Each number is 128 + 32 x the weight over its row's rms, rounded and kept within 0 to 255. Layers, rows and columns count from 0. Numbers have three digits each. The size before them is the row's rms in percent of the matrix's.

# layer 7 MLP up, 2304x576, rms 0.052, rows 1247-1295, columns 144-287
095:115151120087131135176201098131143164105147084111101097160076176111075096104123075125084154175121171121081115092196109137102210131115122072170152139092117113099155075101131096152107161167134127068138171123201072145126110153130155109095154150091111091133139082129171130164144137152134124135116134140116097074132097153129129182132069140140105075142181089137109153103177118119104138143206096165120098146132120069130068117097157053127120
107:133167086171143150089174078156119160129149145110151146069153090092143131131137097155063086162162111190146179103149156120127072136118100150106101131171154165114168164181099134121168085114126128111181166142122144105162100152135107164126111129107150153124123175110128186101084191145201104167110061110103074102080159126099083150202176160162112095132160141124122146120126200147136076058116106139105183160088155112124145142114077129107135
104:147109074110129098132132110160162130099141116103135131078141117125165143118147165188160128166095163152118152218058132129172120166117098127134197093155129176116117152162119084095148149137143168117165138109133149134140141142083060101115086140147147169146127133087132110114113189119140126127102121149086065096122129164096114125095135144128100118145140119144134095140097147093153135165106148141131092108164126144123189117074109116162089
101:171120155157155080098089155143191110134089177121126114131105135127158121133099101137134112126121125113111167088114129136160122142180158126150156136160128125109151123128132119123134143145099120063127130124155180136085100139153155149104128046151119160153101126090100078066127136198139102154082131123112081168141109125123096123183111145130147190132137091172141129123142059145139070141132152122050170123104148103136107123141136185129121
100:102151088123140232141142120137147148130118171086125153071125175088123109072152133121079122161183118154147155137168098108143059171130091122141150167154108151113129118162154139106144104149122123129070152159080135103136175189121132189146152135115109099160052123163133094102090119152149143162197156077102137098160139146168144138133156147135084109128127093173154177133109104134175086161200113134157133138163162137065150148107130123163097
101:139154161173177156113124039149204178096135188082191181111105117154153104119134062104103140127130143104123094175088187138154133254087137086156141158161096109138133120107135135131183124149146160121102097130100107115150104148068091109181127119113116114129062142147096122121118175183108141145114181166106124121093109105179072176108160147183108132112168134072098136132105119086143166167095127147104160102097146171136105151123131172190126
091:153123157084178160113119012225116157068087137122128153123137149131128175164173113139114123160132171160115152184162046099111144123123131089136092141146159055101096078065104117204185166134110104134110130135110060054083134130082134142180131105087142093159086104139121192120131152085108102107148097084120134137072124163092141189117085125170098141143156084104152086127085125104109115125181061151133165111116168159116127100142116135189094
106:098102092117140149194160116133192125096113118119185167188124154132146084136127148117133185172078151191118174107135108155121170142105114211081146133160124194157135162106044183142127116131116092145152056103129142147103155134129191123168145086097141108086192151146154074167142121134121180075145123096147116151135187145146114077134096164127158115155127091090111079091137116184123148130088166156122124106109100122098088145105149145071123
117:188097103146194199176165095179152140130129097088130165098103155067115040166077113116125134084097100141146145074155146166158122134112154134092123163177095155051133068134122058133152144096085093117149173159165137162132051122178120160098107137143147201119120138143101122117111120073127118091173049067115091141103158094100084149162110147161076185102125078109106155061102087155089074079069112126154113121101127173103171083132112157105092
093:123168126111122129144157110126164111125098165138176097114134087100133173169079122110075121140114174146096152114120163143032112129138106181011180164195160171086090115121101099149129137150173119090085100116169150083114153131078081152115105114099137135076050107125119068102098200132038086104145126120148120118099121116151101130107183119110129160118139093145099075095155119117117188131115107151138116168157106109127166086093113166143067
091:136126118133135103086171128094157110131139148133149143138105165122073161162155164131136176182120087119207116170113129126114147078103115170158196187111133172094094129151131090177181195105123109073208122121148123122210102114145129166146150146193101235114141188114191155114074169132141097091181060103159139106097087157169150162189048123146109093129157058148140127090150165129149091061168154165104115152099146154095132171098138149136132
097:095134035115142103146127148123110103136157100123143174134122131154112086079110063128048200125151156156107088153173117134121075186057154155133078106124116078095129174145154078140109081109130122104171141120116139083119103086153126101130161079136076180116147098132154075070135155160077113128098138098114175129103161145083102129108145197141138103116160097086128100057140123124095068141091143164160083142053141142145186179111126155064106
112:110096109138142141162118137163124056094111132171129174125087142119144141091111125133112143135097093206153154151131128111098091127124143160123153117110075126116180136141064161107109077163129132149127157131109149124137086168141112110137087088126169141163121110098182139155172233152115131094109192101106100217159174129097063136142121149128121145116118147103151131032135144209139063112146129094131122144076173125137165152093132191125139
101:214116080169138127142120137143118120110102111153138144143092150094131180075129141131115128111156161160112153151080135076133162144121090191093121134105120187112133103155169106154128153130141174165097129138131125162162138105149132152126113125139119129114143149125164190114144163189127148126115129115140093136090139116146078183090162117113120147200165080100158160127149119072149115056105145167125141129111106123129099136122094043130147
090:118142126171112168121126117180134192139091168134170160098122058154102163124110112138061154173138112118108136142216078105107077137114154124122084118063154102158134069114168139118126217163151143135124107108094103116137144097066171092109166122163119127155131096179132167172125165096115127097171114173119147145104096118099100121181092107162145150172136129120145110116100089131163144139119159190126104148148161125120138183128091127218123
100:141168123151100111170127059137156148152150116148127133152071153131138109116161124134149139133219165151128126185113164171162168161073149147087138145108114167176118167086144116120175112133101151163154099131156153159157127088101098057169156147146098164147138135113142148219113165109115118143168092137167112142122152165125115135105141132151188104182159131096170109124156090189125154205167119110144112160133125133125078152089131135135160
100:161150089160119167179087119084152151137120108182157130131174114171105137159140145099136123169123111122090142150127105090157155139130176149113219156139116115115155099160130110138115122107098158096108137166158057103067068107136105138143117139174136166130139152109121125113121107174100145150088077160137130174197142130106094090081100135108069073118177147121105190125153115147102135081177168132145178106087130088122153134128151157083124
106:095123078142161121120078113092134132164152198150115080132120103157144128154127137133108089155095131179144152150184150157133127146083095083179122145120212099123159114091107116080149088138115181119121108109141155118136136151150061130106131032117087136137063115063195102097090136120138115154061081143103075083161130143101133153124160101145133159114171170082089208072075146152105113144154110137087150145097142139093165103140090175167128
094:153176102150098167148181116126122079089102169194138086140193105091148141108166144127168115158142094152118103173141102129152106076194122099152152128153135071081113198118160151163139095138112094109165116131171082168143120124201193106165161109141154106115164037143186085124099136145117152132106133068128107185079121151133168124156108180155096135104139108120149103114109101160186121135115116168127157126123117159130180151083060113160088
103:170126113137142156122121079149127083116096088167109140088103131090094119093093160178143152171170130105142063192105131113075084139115163114116119185139140197093092138099104116145148164173087144157084130147146131129188197108151160131122153139114118151081171186069122132125079112102092134098151167152154119108157098124123148108141128171165164148215140134155160112056130114140092095154173091093116190146107165149084137151107135145084095
095:168134151104140117055127102086153173117100095177139101137157069119189085140185153139056138101153147116141113111168166140183116111134122177099142139129163124126127072114120133160170138146096201145184148137142125167108109127117165133167151159192082151130137152104151145159118143116092120116129089104183171146086121115075119101196156142131134125136163098162150114135150175103176187149063124133068115178095124118109122124133135108199132
100:150079157123184109137136136143192140152078128080139179130122157167139142125157155118094101095074162115119144208098128175121078122130143165191148212147134123122193037119107145138146160140152126092123145100141122067152132106135115148127067078168089186156124143126139120139120096112095166093072135108147139213181147126125102128156069149124163097101167145130213169172170158150103158135181125124116157154109184151159126177149065064088168
091:185138153153171108179157081141108099141136154130132164116100165105171123100109121182170149134081182173169100152138167136164140122092166162176118166159104138123079188141123107129158116164095125087155097105181178195136106148177145129124113119092086157095083117106136072137115160086160169120122168095115192091115098113107115064129106123122115088158118154134117078086156158152149103095141101230102173140114149116113126151132156053114120
106:101177103126162213128133109094116147087129092102152106118114080107104150094122176161136113138132131185139164150126091160165139131115132145150113147086169113127115151098140098067150141105132030130156075142159126157124120178169146151135150092113122139154149090124155128147097145165163104088154149127128118053167174121132140119118142162119100099143090166137084081112127058149134144154135104192089130158142181191091093116113112118072108
100:109160103155119170172140104123061132091140126170232150148148100121176130105057158137170142118144040117089095165090113111188112127137142113114116171095191142092224076099081092163192106100172141107118085113105143149133105127151121140121111096133112159140097122116081157168110224129150155129106155104130182137115123124127132137134094137168116074210086145142087110044152062152135119052085117104167127099106134173099127143068103135198127
095:120194140174116150117213105116104120138039134182204101102122129119087066098079130129148167120140065128128115093165133092109128141138111098107101138088149110100085124138109125138115130160108162139126147102129189104077139118154113118137138166178164166177100104152132148154133154174121154130166147108087129093176127131141074125107165148107152175113125133134098208153099127085154127155066131083163128133133157151108140104143103091118132
090:103172080177157105136141097084139100121088147143201108156184166207115119141095177137098116108174122129109145119127146093117094134093077150102151118075134081125136138155116158168147171113096111124118164110166145175107122197161145091125135176145137079068086074104139115122112170138183127105124131082113121149138169111110068077126100165146136132116132127128132133087114119134122046107138100103150119100083156112094134151084128130151117
109:128105086143126115094112130139178088169124180131198097177079209142116106116086130210150128096103095138081124093046149170156100140132149225138131167185122116162072127132151045089149170129098154093133119135172099120148132167100149130124158128087101114141132134184112134136081137147149125122192043164144143150126131154152156156110089155115150138174137076064099113097103149121119134093063126134095107121126196167107114086112073144149093
096:180125110112133131104131083108132104139138081162091110087136074110162146105185191084187118087154134180165199189127064114150135145105137159159106124123194094148092119116129168112160178135149125106157118073150145065170108154125073133092155090117116128172136165162109086140111164105160101108099160116066186131148126153090105141079168131110100126111179098156116193146121181186144135078143097097139108181110138153133118095172104113114140
089:126128134081122141125142127145142123136153132113118115156101124119146103101071117120140131224111130143148063148123167129075107087103139145119083105143213131061169123148138118118109062121091141116153102062152156098167094110141125185153137136071122131086056183137154096164101120143153113081163137132138134067158122162108134114140112115161131159152144092105061150153100147154084164061084121147103128145108113128092198127117027118164099
102:093129166115170123138157137189176095114153160100132109122115158082073135150107138127123126146105093152091158228124155117100160168145097125147135161124097113109153112154078124136152125154162122073108112114139175138100130173047075125180183141129097136084098089165143088098109127134206109103199128087123096128137131151160092159091168170130163090103120109164190144071124166116100124072117101169161128194047177148086172115096144132093156
078:130128068130097153053104163129136129137102152093137140161117109166060150077104105124152119237094166146173045146134069111167143120123150120105071155192082150136128122137106098170161091153162137158164112098138140075064132113127094134108104110134138137159180161148141115159118114124191171135137133137126126119110175149182154104166122132139105167116093123167133080140081094109139155146182091151167153138126137154134113106152089171182053
100:092113109150132120145193151138088155128120058092146138126130116141146106074102127135158082120080176140082170099169141110133076125121225130083127145140093125118132145122121091121155174156135135112107148138173076138145138202139147164113116157106043189140117104093136072183083149152159110102128095138126078157097157100165070142110192104150135151144187102094127159111116086157101059086130091136139154059124102200100105125113119157068153
103:184126153133135137089208054113074140121129091161204187099099119122048095116132133124134159048143146147146125172116114167132148127114122167156179085141101141161173148149160126120162118177098177128187133095180111113152205173117151100126156135124125186161112093137164149059075135151148174174147152092128172134147192096144078105126095136152176113130157173122155154080142144133150143144113168165121173131110147143101109195101185167131085
091:137137103165146166114118093078174098128173104117127045072094119072077091131086172135169150168133098153134129161065134193047159134089142124115163154168120054136097155165061118184143127112146120132092107099131141185169151153112134151154078116143159125110131183139169085064060099172136166164170127148132104138163179124115105079140141127084096163136144136134088152125140151092156109155110123128085115140142117146105099112028147197127174
098:117107131104197154124174109119157127113146100062145148166110152160054137116107097098134101119126163197149185124158130144171119144127167125184103126098171079169130134168121141097101097165083049124162122088145080114137108155116093141171142210148083099136050190148161146099102136132094107134115101142120058149093166150126123089196129127160139115123155106077104162104154165143110096123110131098150147113086138136117152189113144122098131
104:169052047168159145198138107125120114095105172138132181085128126151110103092157160113154125123133140157146167088077144126138144136109170145137110128100192151121129132104122129110169100124182155129116100107153148103144167145096156144141129167081121085126153120083135122173097146162126127086150126168054062118101116081113105118124129168126093161206095131115072092135131147138176138153053097178115125057104162120122092177105176165105146
100:096127118102145055140093163124109100187137229220215112117121141073170112066128168124118163154125177159095099095083080139055084180067159135091136096108077152115210120161091134156120142128099114093105128135148110162153053116135099108133167153097144130131191083139153112122131115131149125135124166123103122146114190103159107119107125140123185138150173124150173130115142121121131141059054124167102156178101122141126097112070050141084091
103:117125117162129132108217135131142127049118075127158125159112172107141062174148126084149075132137150127213147130132174133133129090093149112129171101175117107134116155120102162136156120121086122166122164111175101127120131163154073137114170153094142143118108098118116167156115168149145117151121191141164146132122149163151076101129109148095166123136095101172141114081128088092134175140068130150170180145128157137135085139142105160085101
104:115097080146146131150125132107233160110173144171180179124132088133080153119198139119066143176161126112133091108118099132128084128085092179100095174140140150176119095142118151150147124095134150121156114101104146067118094145153076128093102134157093118157119090140119095128117164143070123127104084155031149147140112098139090124155109168160178146191214089108113117169147147098099156152176142069116142107142119177092124115108140166164156
101:125130170102173084196159143113116112085153080167093101097076191070089088114135144082177117093107169138186127161097127153140141163118091122122102119144115111099111044129132119136149122107177153112149168132109086138175103135122135106147133067122137106175120112182123140096101140156109165144100103100149093149055156079128134146111108099158224120139123025128092214150102124114135089135095181111206146141126164141118157141125106138115097
108:122142094151153099123143103074169120143127207168126133151104097091165080157113185120103159108153139163165125112136131180080153153077137109053155194122136163113203082206141062168120143130070149114162125085130105166180115183134090087147119127135123166064147131133137133147110143127078132190153108110124120114117152145157097080089107149118159108116084113132110160116179062091128098091107175142099146170156160146085139072101167105154092
092:154093107104182102153142134157160178086177141131080170070070130138172160091167117125172156146104101123164137085067126137099128153137150125094147088128140129099124091148130142032114085168179161094128103134102149186130104098150172122151143143097146135130159104170101103143133127102132133090106082132135171100140191126141146100105155163125170104128085153076089157138108131130119162107154185065106112110177138210088139117084132097176064
089:184112099130144166157140119090120099112117121135127140083142070110114142089086169148125107073081168134086135143140142161123106125129143087118132172073112182138117132135116127156162134208094118108135144171090066088112154121142178143095103111179095126111201116125140075117061170138098111172095141164081106129118112158103119098115135160114097192161165119174083092176073205130100144131144098092134106106147165180090095152119158113158078
113:142153136116153140153092088163145080088165129087188156145111149138143132125217145195082137122065127139088102192087128163125154141117122102062104136135104156136141122099090120111156145154096140110145113079098060125137147202144112134098118164148120084140114155132139172105091084114126158141130119112102131139141157119136127074142111186101116131130163166116161106178125133104147135153141103115166151065069180162116105138179127099122080
102:163144073225112121163172125166113075109195088214135051050079091095151104158169174147147152171120142149146102114116119120154133160045147135073120115136119152096052066203110094113123080162107102060138107110139157138155128165155107121106104109127137143123136126150185081096101112149163067131141128148117124112068119138146145111133128142086094070161106107080143119065170076135171098072128123191108096146116103141119126189073120125147079
099:162127141138173135213127147077104138140140129131126136142088130119132140130116163118159080118195165168126120123156141101166079174072134136131107105149142070099085122090142091083160192158154087092159125125186134130178157179137153052175114130120160181110095119160165078184091142175143105126178151149085123133126119110139170127162074101093126124097051108143188137163100093186136183114149106142143126074101115191116156211108161091107139
104:066145124119129176195156135162111117119123181162148186165110124082100074138136133163133163154088094153157118171107117150187163150124198087104137124137143151096099051163067134113140122133141118149158084145128156107142033229114128115143123124149162182143099135067119158120130136113140123139117122068096122079152161129143148131222163171148205113145104156143066136084131122147133120138075076105189134052087079154142114160123114138117100
094:161106098087146214117112133123131162141107086114138157125145075132113125123080145153166126089167140151168176137106074096142153111102128149126145137132138073037170097135123192140156168133102148081216165095134063105154095158134168098167127155133131188129097137091113140137148139135095106170131155178097140196119142157182117122079091201130130082149096074171110136131090184104146119074088173147166101147118184171134105165140095104183175
# layer 7 MLP down (transposed), 2304x576, rms 0.0434, rows 1247-1294, columns 144-287
087:192109115181111148101080144106136066150125121135161110146136112156120137157140113157165146101132094130197138127061139152156030141130144156124128120156120126148139156132112131106114108121145156157132105165099180071111127124149139153167079124164112159095166162118122138128087146115098112104161081132149162174146149122131067094122170120128190170110090125117091106104086174117124123102006152139099114106114191195101170147156141188133109
109:140077129187146133170204100132153101104122116110136159108149143123114095141087166129138090102091186063083127087192134150140038136166100155157128078156092152133111104168073147121112131152135121083124170195116103167159093161107151101100074120113115140099143136119092087100110084123135132124082131142054168144106195144135132165131149130108128120126123110082126110092090098154140203118125134076123151117130126159103153155185132095145120
105:131137158106190062139155121095135111090208125157163113107155076154098156121125071092147123126126182138116123128138167129101083118132096057101197106155145153117170076058109178151158112097144110131117189182122092090095138126090142162118170123134126076129134158109062129150154046163114098164199141133194158144193108160104136098137148188107103080110162123061089097175163136123163110190105135149106128100091058135143137136136171186097167
100:080129178146140089094079127118187171170131142100150119082120154120154150124093182158134111127078128098149167106143058100115105098129134113112145137103141102034180130103191093101161139086129151103191085138119169166118160064125098091126168122141155138148139110153115128173107171119095077177131173149108050146144159128098159143121159166129134077108113220146081129127142116151124130077041147107106112107152141162108175131093105145096148
103:123133146126127095137161120177137131121130103154144109120101160117113129124102114137127104128122168095169109087115168095120123096153144087090071143080138141140132169165143123130126152146096091136127133172166123110128184118095162110160122134162122112171132112134094145193133107136124101115161148119108140137134146154141148118107111165102146091171145134121115071144118150126145149109141123165124139162115141160106166100138136132127126
102:100118090158050164121106139107101148130122151149105123114147072188142107170128137108163100078127120109169157175123091144138094123156132091091124172138176146145105136139179090117107142145083128074152163133114103079136097145114101102058105136129215145087131083113103145133123129044133147155122145129124145105139099163126124168113137159140117113105063154113157130104101090108103127162109120139119187094136119077159139118060115158140094
085:117105122096131123138152137163081067119134124093102156160158125160147082111140053205165145077126110171131107113086118068093122143152166148150115165150074168122135120186123114050066133148128148095126134102190191160162104101228133129138055176186126101099147132133100119091132113142134133145112081154128154107146108134128132122140130143081172155158142140128071109151134128066156101121118113071155157151113121117120125128165093195160150
108:131140061122137130138128131111106157103121172106148087100139110127117130193108186077105135121159143155139070150120144154171131069085148120121120161150150170079150198092136134111147151138124097124113119118131180104186135152177119122116086169156139068115120188147116134158149116053127134157128077149148124140157146194109096146093135116158106098175094146104127105071137163113056189145091131128078170119089139123103156119134090230130151
119:090131145132156147094123099101143174138130153127168131120157133123136134161106146122094141155126159138115108140119181127111114130113138183192123126077135118110089123082136142106062125101116075198114142094076161087175108156133111179160136143068108103079129113130131031136092138122075141132112113115119139181143116127117080125078086175101151163079146048176130133103148125158136128157101105128132077165138102174087162114133102094138080
099:175093141133099117136058158114110180110135220163103100106133102111068169108127134079103137130126133118086122124147150150144075133140080096128131122149049119136133101111077170066121145186155150102103109077159147085103141119135072144077090152121123153119141047114143102065124152139051119117151120099122125114133143124153125084141094095134136161088142175191109124096140095144188124113131054159084132121119157125151142152134141202189123
095:100140098171108081124095119085099097101138178194151160165164192067091128148130076122104143173122146104136173103130169091095090077177094142141072126120145110114101131132120100158177111122125106076103118087149059117147017051092110135127118136113134110220126120176137162156115051192130107070099124162177113135108077109122094109086104134163108105063113098159070135217164130139098145119145105170095138094150163095077132112147089138116154
097:185137098122195115049062167188132157190148155178132125160043153133101108151118154119123118136104132114142111126180134144062160136151163101097216108066075123160134186123124176137168173122121117158104126121118168125112185119160122136113190214097209149088134137133087121167171061092116154174155129174109193067155165094143069146099173130089125113154116129179148144136128180123114126094098139138141140160148137089136103099158147098092160
107:095125180136052114126120116095125202089142156184116117104155127113130180105203175113201151074141142099091136091123140131102146087158092142115123128133120153130096105156174173069137120097145163245097227161100098165184144102080126105063128111109126129126139139107142102174151137159083106142077184122141142140142129178094171100128145102117118134110109159090146058128130159131113169169108104139144122147119146122113196146086136163153108
103:162095113096113134131128127155159072173145139122099089081135108099146112122143160121160052088000107107128111094083186104109127134072169129101166069154182066099129145159109125125186102157087117088078105064129125107105122150113138126125132122069136108112129105112093162140157143185068134094118145087103143106208096145104094097143108053192101161115124154088091105104101102106064152126116151161152136063157144090175075101187162144117057
081:113128135114102152142108157109169087141177114073123115076131229138140133093137121145166147107134115127177133083121131162154131116090167073119187154167134109116079171166029157063141113132166090119102125113187147134113091157139080158166140151122154096089117138095140075080097144148112142127139103116103152149191137150107083103121166113110100154135072119127103156089154162104117099100157118057160169163112124118157132106131142190034176
101:133109144160108160147128131213101100159150193148125145185085158064152083202132163161144141057129180143118162126140170141154107098153125124109161160166137162181141118158104139128128146187111180172108147090113152151129113089164142082160198165155119128128162110143135164143099142187072138155119097131094129112103182175126209077169095172132207135197139121128161106113157212151171145137092138129132118141153063163115139111158070106111149
094:136108131077171145105182108106157128123164139105107113100152130143165132136093154214099147143235156095127162135106159129112088175133129121121146211149157127075097169169191101097200137051036183172154125102072167112134134157125110143160155143146131136130085121180093161176105106143184144103106179140119091135144098136117142135164154126171101168099092136083151085136095131127040170193158164091125152155138132099092096138192121094140195
107:122127072191125177174113117053147147123155084115165130105164086144127140189137143089107154037160119148113126078127142134132147129173116143142127074055157090130168126105173150105114109129059136112050158159115095090121137187128142070145116154129122078170132093141132161154074130103084136117093112188152129227152097143154120142091136133131098129138132149095115160142089068155175105134176102061139184105121137111126110100100116124120134
088:090138145115131057117113100192194155120119065096148151145081121129094066153076110182153147135130141094146107106084127117130127170116137151097149190128060163136118106146067152153142179109147165148137127124125134105159102141099115130125142127126109174113079134141101103124101091146118148146165059169147072124154119090109074169112087097130161140174103113141158153147150143110062146131124104082116118153151170114094083138173178164116162
102:086174084151115158140159122100113141130099032095166175147099144186169105124147111111117118156134159127171160146129113100146130146098146135183121108101110152180110087154146078181146121130172125160081078100127087124123168095107152113084166150086115108162157112122087155162100075140081089088089099122134113169087111219142164163121126120192158124130116088129109170141137136151203127152139093081113135153097160106118095112082126123080116
095:150098118111108137184116105091070119109130133099142097112082158086091153167124134143061069136098136119166083107143073126192105126124175152127109142090117145103113181082152116111148183100129112134115073112057092139173132153133112082125099105123131101126081128107132095144117166133203142156180104118083148083101153137127204092142094154117135090121140045156119121080129100101137157156096111118120112157107160140116122121113196100163166
098:148138104137156133171140173135132082121095130099204132141182084114141137145072174132111182141135127155142081099069147184135106119117133123151169186192147152131114059142187118046105112101189138119185185132175150111176171113177119093160106092155140135171142159096113126111140121117124099112133097130087135193105107087141093124162149169100117123140122125036126152165124128088137153138185168111128148166105109086132071136108111106134165
097:161146139157158083136105142128120151131162119155159090103153084093156090151166182198121058179075162157091055130125125082128166134165109093142171156125126119176100169069097090159196143128061112178123164139128171110104100182120158195104156060156111110166108103133099141156105124136129078081137159095125131111143135077143166097149152144159148179144116159131215108103129112119112080177159060129099142093120176060166094116091172175137093
103:080180099133099119121084114168182111094121125135159088137143113087048187110153124142115111162081115129137126170157166174162143144105150178030099177092098151099081163101153169146076129124084224152104123131132152182129145163073117055112155173084155142131108141086142127180140175146107114118126131122139188155143107152109088138069115129154083134164104175150128105164065112159169102116119095146167125208105097117170078184134148163162082
099:045154132155083049103152111104131138120173127173113148127097167144089089118136132146142143089120125128110169120150200151173153138144096154122134143118083101107064132192101195070090119142197139146133111087096063151179175135095116103135082121144132144188135168069101148103082121154060079134147152141089098094114138161127120160144124173127122161136143140087102135103103209118186151142111149148141121168134097116093088128108141139127136
092:157105085127118088164085075140074204074202155079139055155128135122123160121142117159119104132042090175140044110143143165132108142106110128160120168153131076094179104135103111126146118133102096123104110131168102139130205147099170133171132136109172024125109079153026143066106115215182146155106107118107085160167121095149158087147135169119136113145189090121122113157151165124096076122134224143193151117108126129152141087133113099149173
093:122110111120068146050168131156140151175112117141150141107172178144135124153107101109130113129145193125147185048107125129192084125067135153067104088125154094118134148145127165169114170075111134089133167148124120152083133128179155133151135126131156144090070060191116117103125113094169087166117068102117170145174129130075055121138125108116146068117152155097109141133115137097120135109087069184179063079131168141144160206151172150131207
112:148173069178146039108166091095130169129134097074158121081104141134107136124120152166083113089112147124145065079140171130115099085119054129151158091102086116137118129142111105102119155111068137143115162053074255150079087144117152099149160154109130138111166121125071109117141115135071103154153179180101130099109115078110104177229149128088183123085096119190172062148140157098135150138116161096124139170165116172149144184084129090093138
092:165136164114123125181132145185125120142186080121106094150198168118086139143094107156126159106137095145112105120100127179205138147150092129119177054148161122152111095084152169169105123113121097132104151123152110156157147133121148047162102111198089134070166125122119153178135113067152132126102167096077030111126145106083110048145160191154121170137129130145122120141149084084100148148106101098135121146119102117110158124096152081144126
101:108101165146187109099126150109162136150080137106074156217113138147087111146172118120084104144132129110066181145118181052134093112121099120102115118103079149159189156128145090153164151155163138177187111139145162172110110112133105176136100136121160157135125180098076096106126107178149105163141111139133122070156156103148178102101123101132124144158132104120171138133105123135088154040113119150136092124111104159120168128107137124080146
100:144096132105117177190113132178107187165168118167141168105154087149102116139103148051110121175128161115129100106112132119142171156148084161071131098184126092091171066197104154100134155106064136164128199102165157151156131157083111114142121144168107098084126105171109123099115146135088133141157156134174060086131141162167124113124143129145127150137162152116087120096116097103150126165146172085077139100145138111096129130169193127148122
086:154121077133155112165140130109126144198180068204103127178102119173152057109147112102102121084137079141054185118070158143138134133072073138153138125116184056131143083103136179090094155176094147109161143125156155142131110115175137182133115120122146137143106086061158139099123116125096088122162139123129170163181152145117164080107150120098050129109134149127087139128151150145128094072122058165129119123119161124045154071127126130148145
096:139101162172127096129089165114160120190160079140124091131127134124192139092148154103107201090180140125156121127161095172147086155153162142177082140092119164121082134072206135213115206102165139133143146165083127163101176122139143109169120154097128131130153111127148166147090120163124104093108112138157090179151206152142161114080179188132150143101064111116111144089114174104136099128104137176124113085106110083125140092134163117100102
104:118114124184143125103100109121093161093154123177146129156041079151176158113094143100123130071150154129134116128184182145142124159137072118147118135104109139142215153109166090151165112161087119132144144108066064110104155133095140098154131137076118096093128082178098103105131139115106131183118103085142049150140104111077123134099078120140081079149148229135101154129083207136146114070058146129112147127100136138182184096099125183098139
093:094133156070074152180152100167120125149113081083091138154151154152124175058097185099130177157127147133134144120144180105148143143080159113107112129176081129098098145145150156118113104115112100192126096131130084151097085070116151161129131154127102133098175117121138140125119104144126115151119080162145153091144167184084152176104118136125111126049125131129174050147055196097124111096145139140199108128067103053183141151161191142134103
101:142095103104150150166075072143139161104126085185129072141117141121149104117148136184091119087113184126165142096200109109152126210125156094094081088091074096115129118173121145173142111131113151116101166175133150131112166088121115092169113117171089102108083157165143084121139150107152113089167122129107061070128160057147103084177145141125179135152120170139179152094131083121115140160108167107169107164131179111178091151068103189141160
103:177096112071102106072122146093130113120108107107140116072099102123101090109172183150063128147096097137147085143163106135184119125116160105139084141143165147137161182116106135107170181128140121088155186089094160153049126158130127128150137111108184141095141162091142147157136117165118128132127143146154098128099159168119163088123174095123107170158119152098122175114184209102131082103108141087054160126180169116136104083120106097146175
103:079093144139134099143105101123124144143100140140157126155037101168134107149165156129123133152154137166138099065120137200104104135079085163205138124134119090164167144115154159127073112121079165028102062110097120107152191126135093070066105110107108107139107077119179077109095136165133144093114161086101146160137174117164125123155114089114125152140090103159191196125154165117140152101160132116120120075092100176097124154131108110068154
099:166079078117162128154212147072161115163153151124053164083081115150109155165135110140138117128153172193143165141118131104111140090104177151175150145166134137147105113163096078133099098159122091164161116181141168066090055096124062131147085143154110155170112093137108169145115105135156093075149159153112102138109133109112099119111203149145150151094159106167138144137163103127118127130173107113175144085102123070183089094122097154119120
110:134061156132116124151170125114088158105153096171177094129144100120119157124143144113119131170168156129124109076076109158173094155070111108145147170105159117175114111142157114133069132137113140155141122120139098165116129119086107157128077109119065189142135059142156127105162181064113131086195133111085171169129099121046122187095066182131153146143164103038171160165173151112090141139126115179123102129173133084138167097109152145164168
105:119150120092125161081136161137186135142059104060175109142169131073145141124144151118129114089088189138098066090187131117183109164064059111168142128134153146173102107128136086147124098093095145123056160144136117120184112074158140098139126080119096222125109116103121139129130128147123108150126091129140081131126125158120189155119137139100130141188160150153184115128225123107117137147177102124097130134157135145143088118118094130142098
108:136150163129131074150200074136110121172144149129181156080150088130147116141177103114099120098079109118188114111134166086099082063156094130094169158194168154115099124121147091124123098099160092122123150141139159136085204175123131147093138080177120157089167093077136109123090066095143150077163116087134206157129125148129137150134114109134172091086129104136107107161087140103083155198164166106121131143187090074156112166135142129152114
088:082199157166095165140129144086149149131187167137135108192173127155176128173143082124116074173152118126131108116186196092131139145134104107115111125046138118117183147124111175153152164127116125126069092056098116100085133128083130110120183166074104141117108130150218180117088155143105126181138131154151129125149100112129107157116179130104099122118136095178104125152166152205144089159149095153126179108129124101144126121061155129121173
085:120162106106148125178139093149121196141126094092077127107088148121135103149182152089085070202117119136157136134152124108162148098091142117128122116149119130149135147125071114046146111125157101178118091147101225160098107187115131083112088130092144117135114111141156205108132186135106082098133173081110180123130156102153138118190167122118176123162063117081149197114158110115150076101075181169124082171132103146121098137179096154072118
111:150145152079148111121087119138116117135161168126163119156150216081081163090127162079133135111166092085140116047104115139123081101147155102193106112113127088128144041141113121099100168143102176132162113152109118145135158105126057169104105117089086168139149154120113124135133131080082140150144148165148156168154071192087134127137128128072125137144141121146145119088145138170118128174163136159144086050098136086103174177111094161185089
099:099099134041157127100145083132159154111091170093141181116139151141140172100115126154100107116135111148120144179152133134158131116155117141160176134129142148136183209110093157105175139095116119124137126133156150105124118126117125101188173107146120128132060124140090129167132124083137157109153120068134122150197163127119121135136139071207140161150112128145116134182064160098052180156107120082123111142113159144106099069178129099104152
094:134108095106084101136156099170131179114111167106164141105144097151162148173144085150109084181097191148146135061154107110169114117192161121207149090111110162078109146129173166068117146073154141087108095141086205162151085098125069119146150145061130145094124063155113135116127072096134153180091121160199133085136132179089107151178143082155164139164172126156138162114112113130163111076125140117075177177119158077149108142192131110105154
108:083141109141135146140088135119082127135049117111091172116061136114122139147135128110148181126113108111119133170136083148119102122150114163117157149122098147108139120082187193072157123091108080137089107121121104160086115160087152133131104125116084155143141124094193225129104112070108144128150082189099133119086230130132127197131167125140142118115093121113092104187116127084133140125159174151150137120127109078153051166153152138174147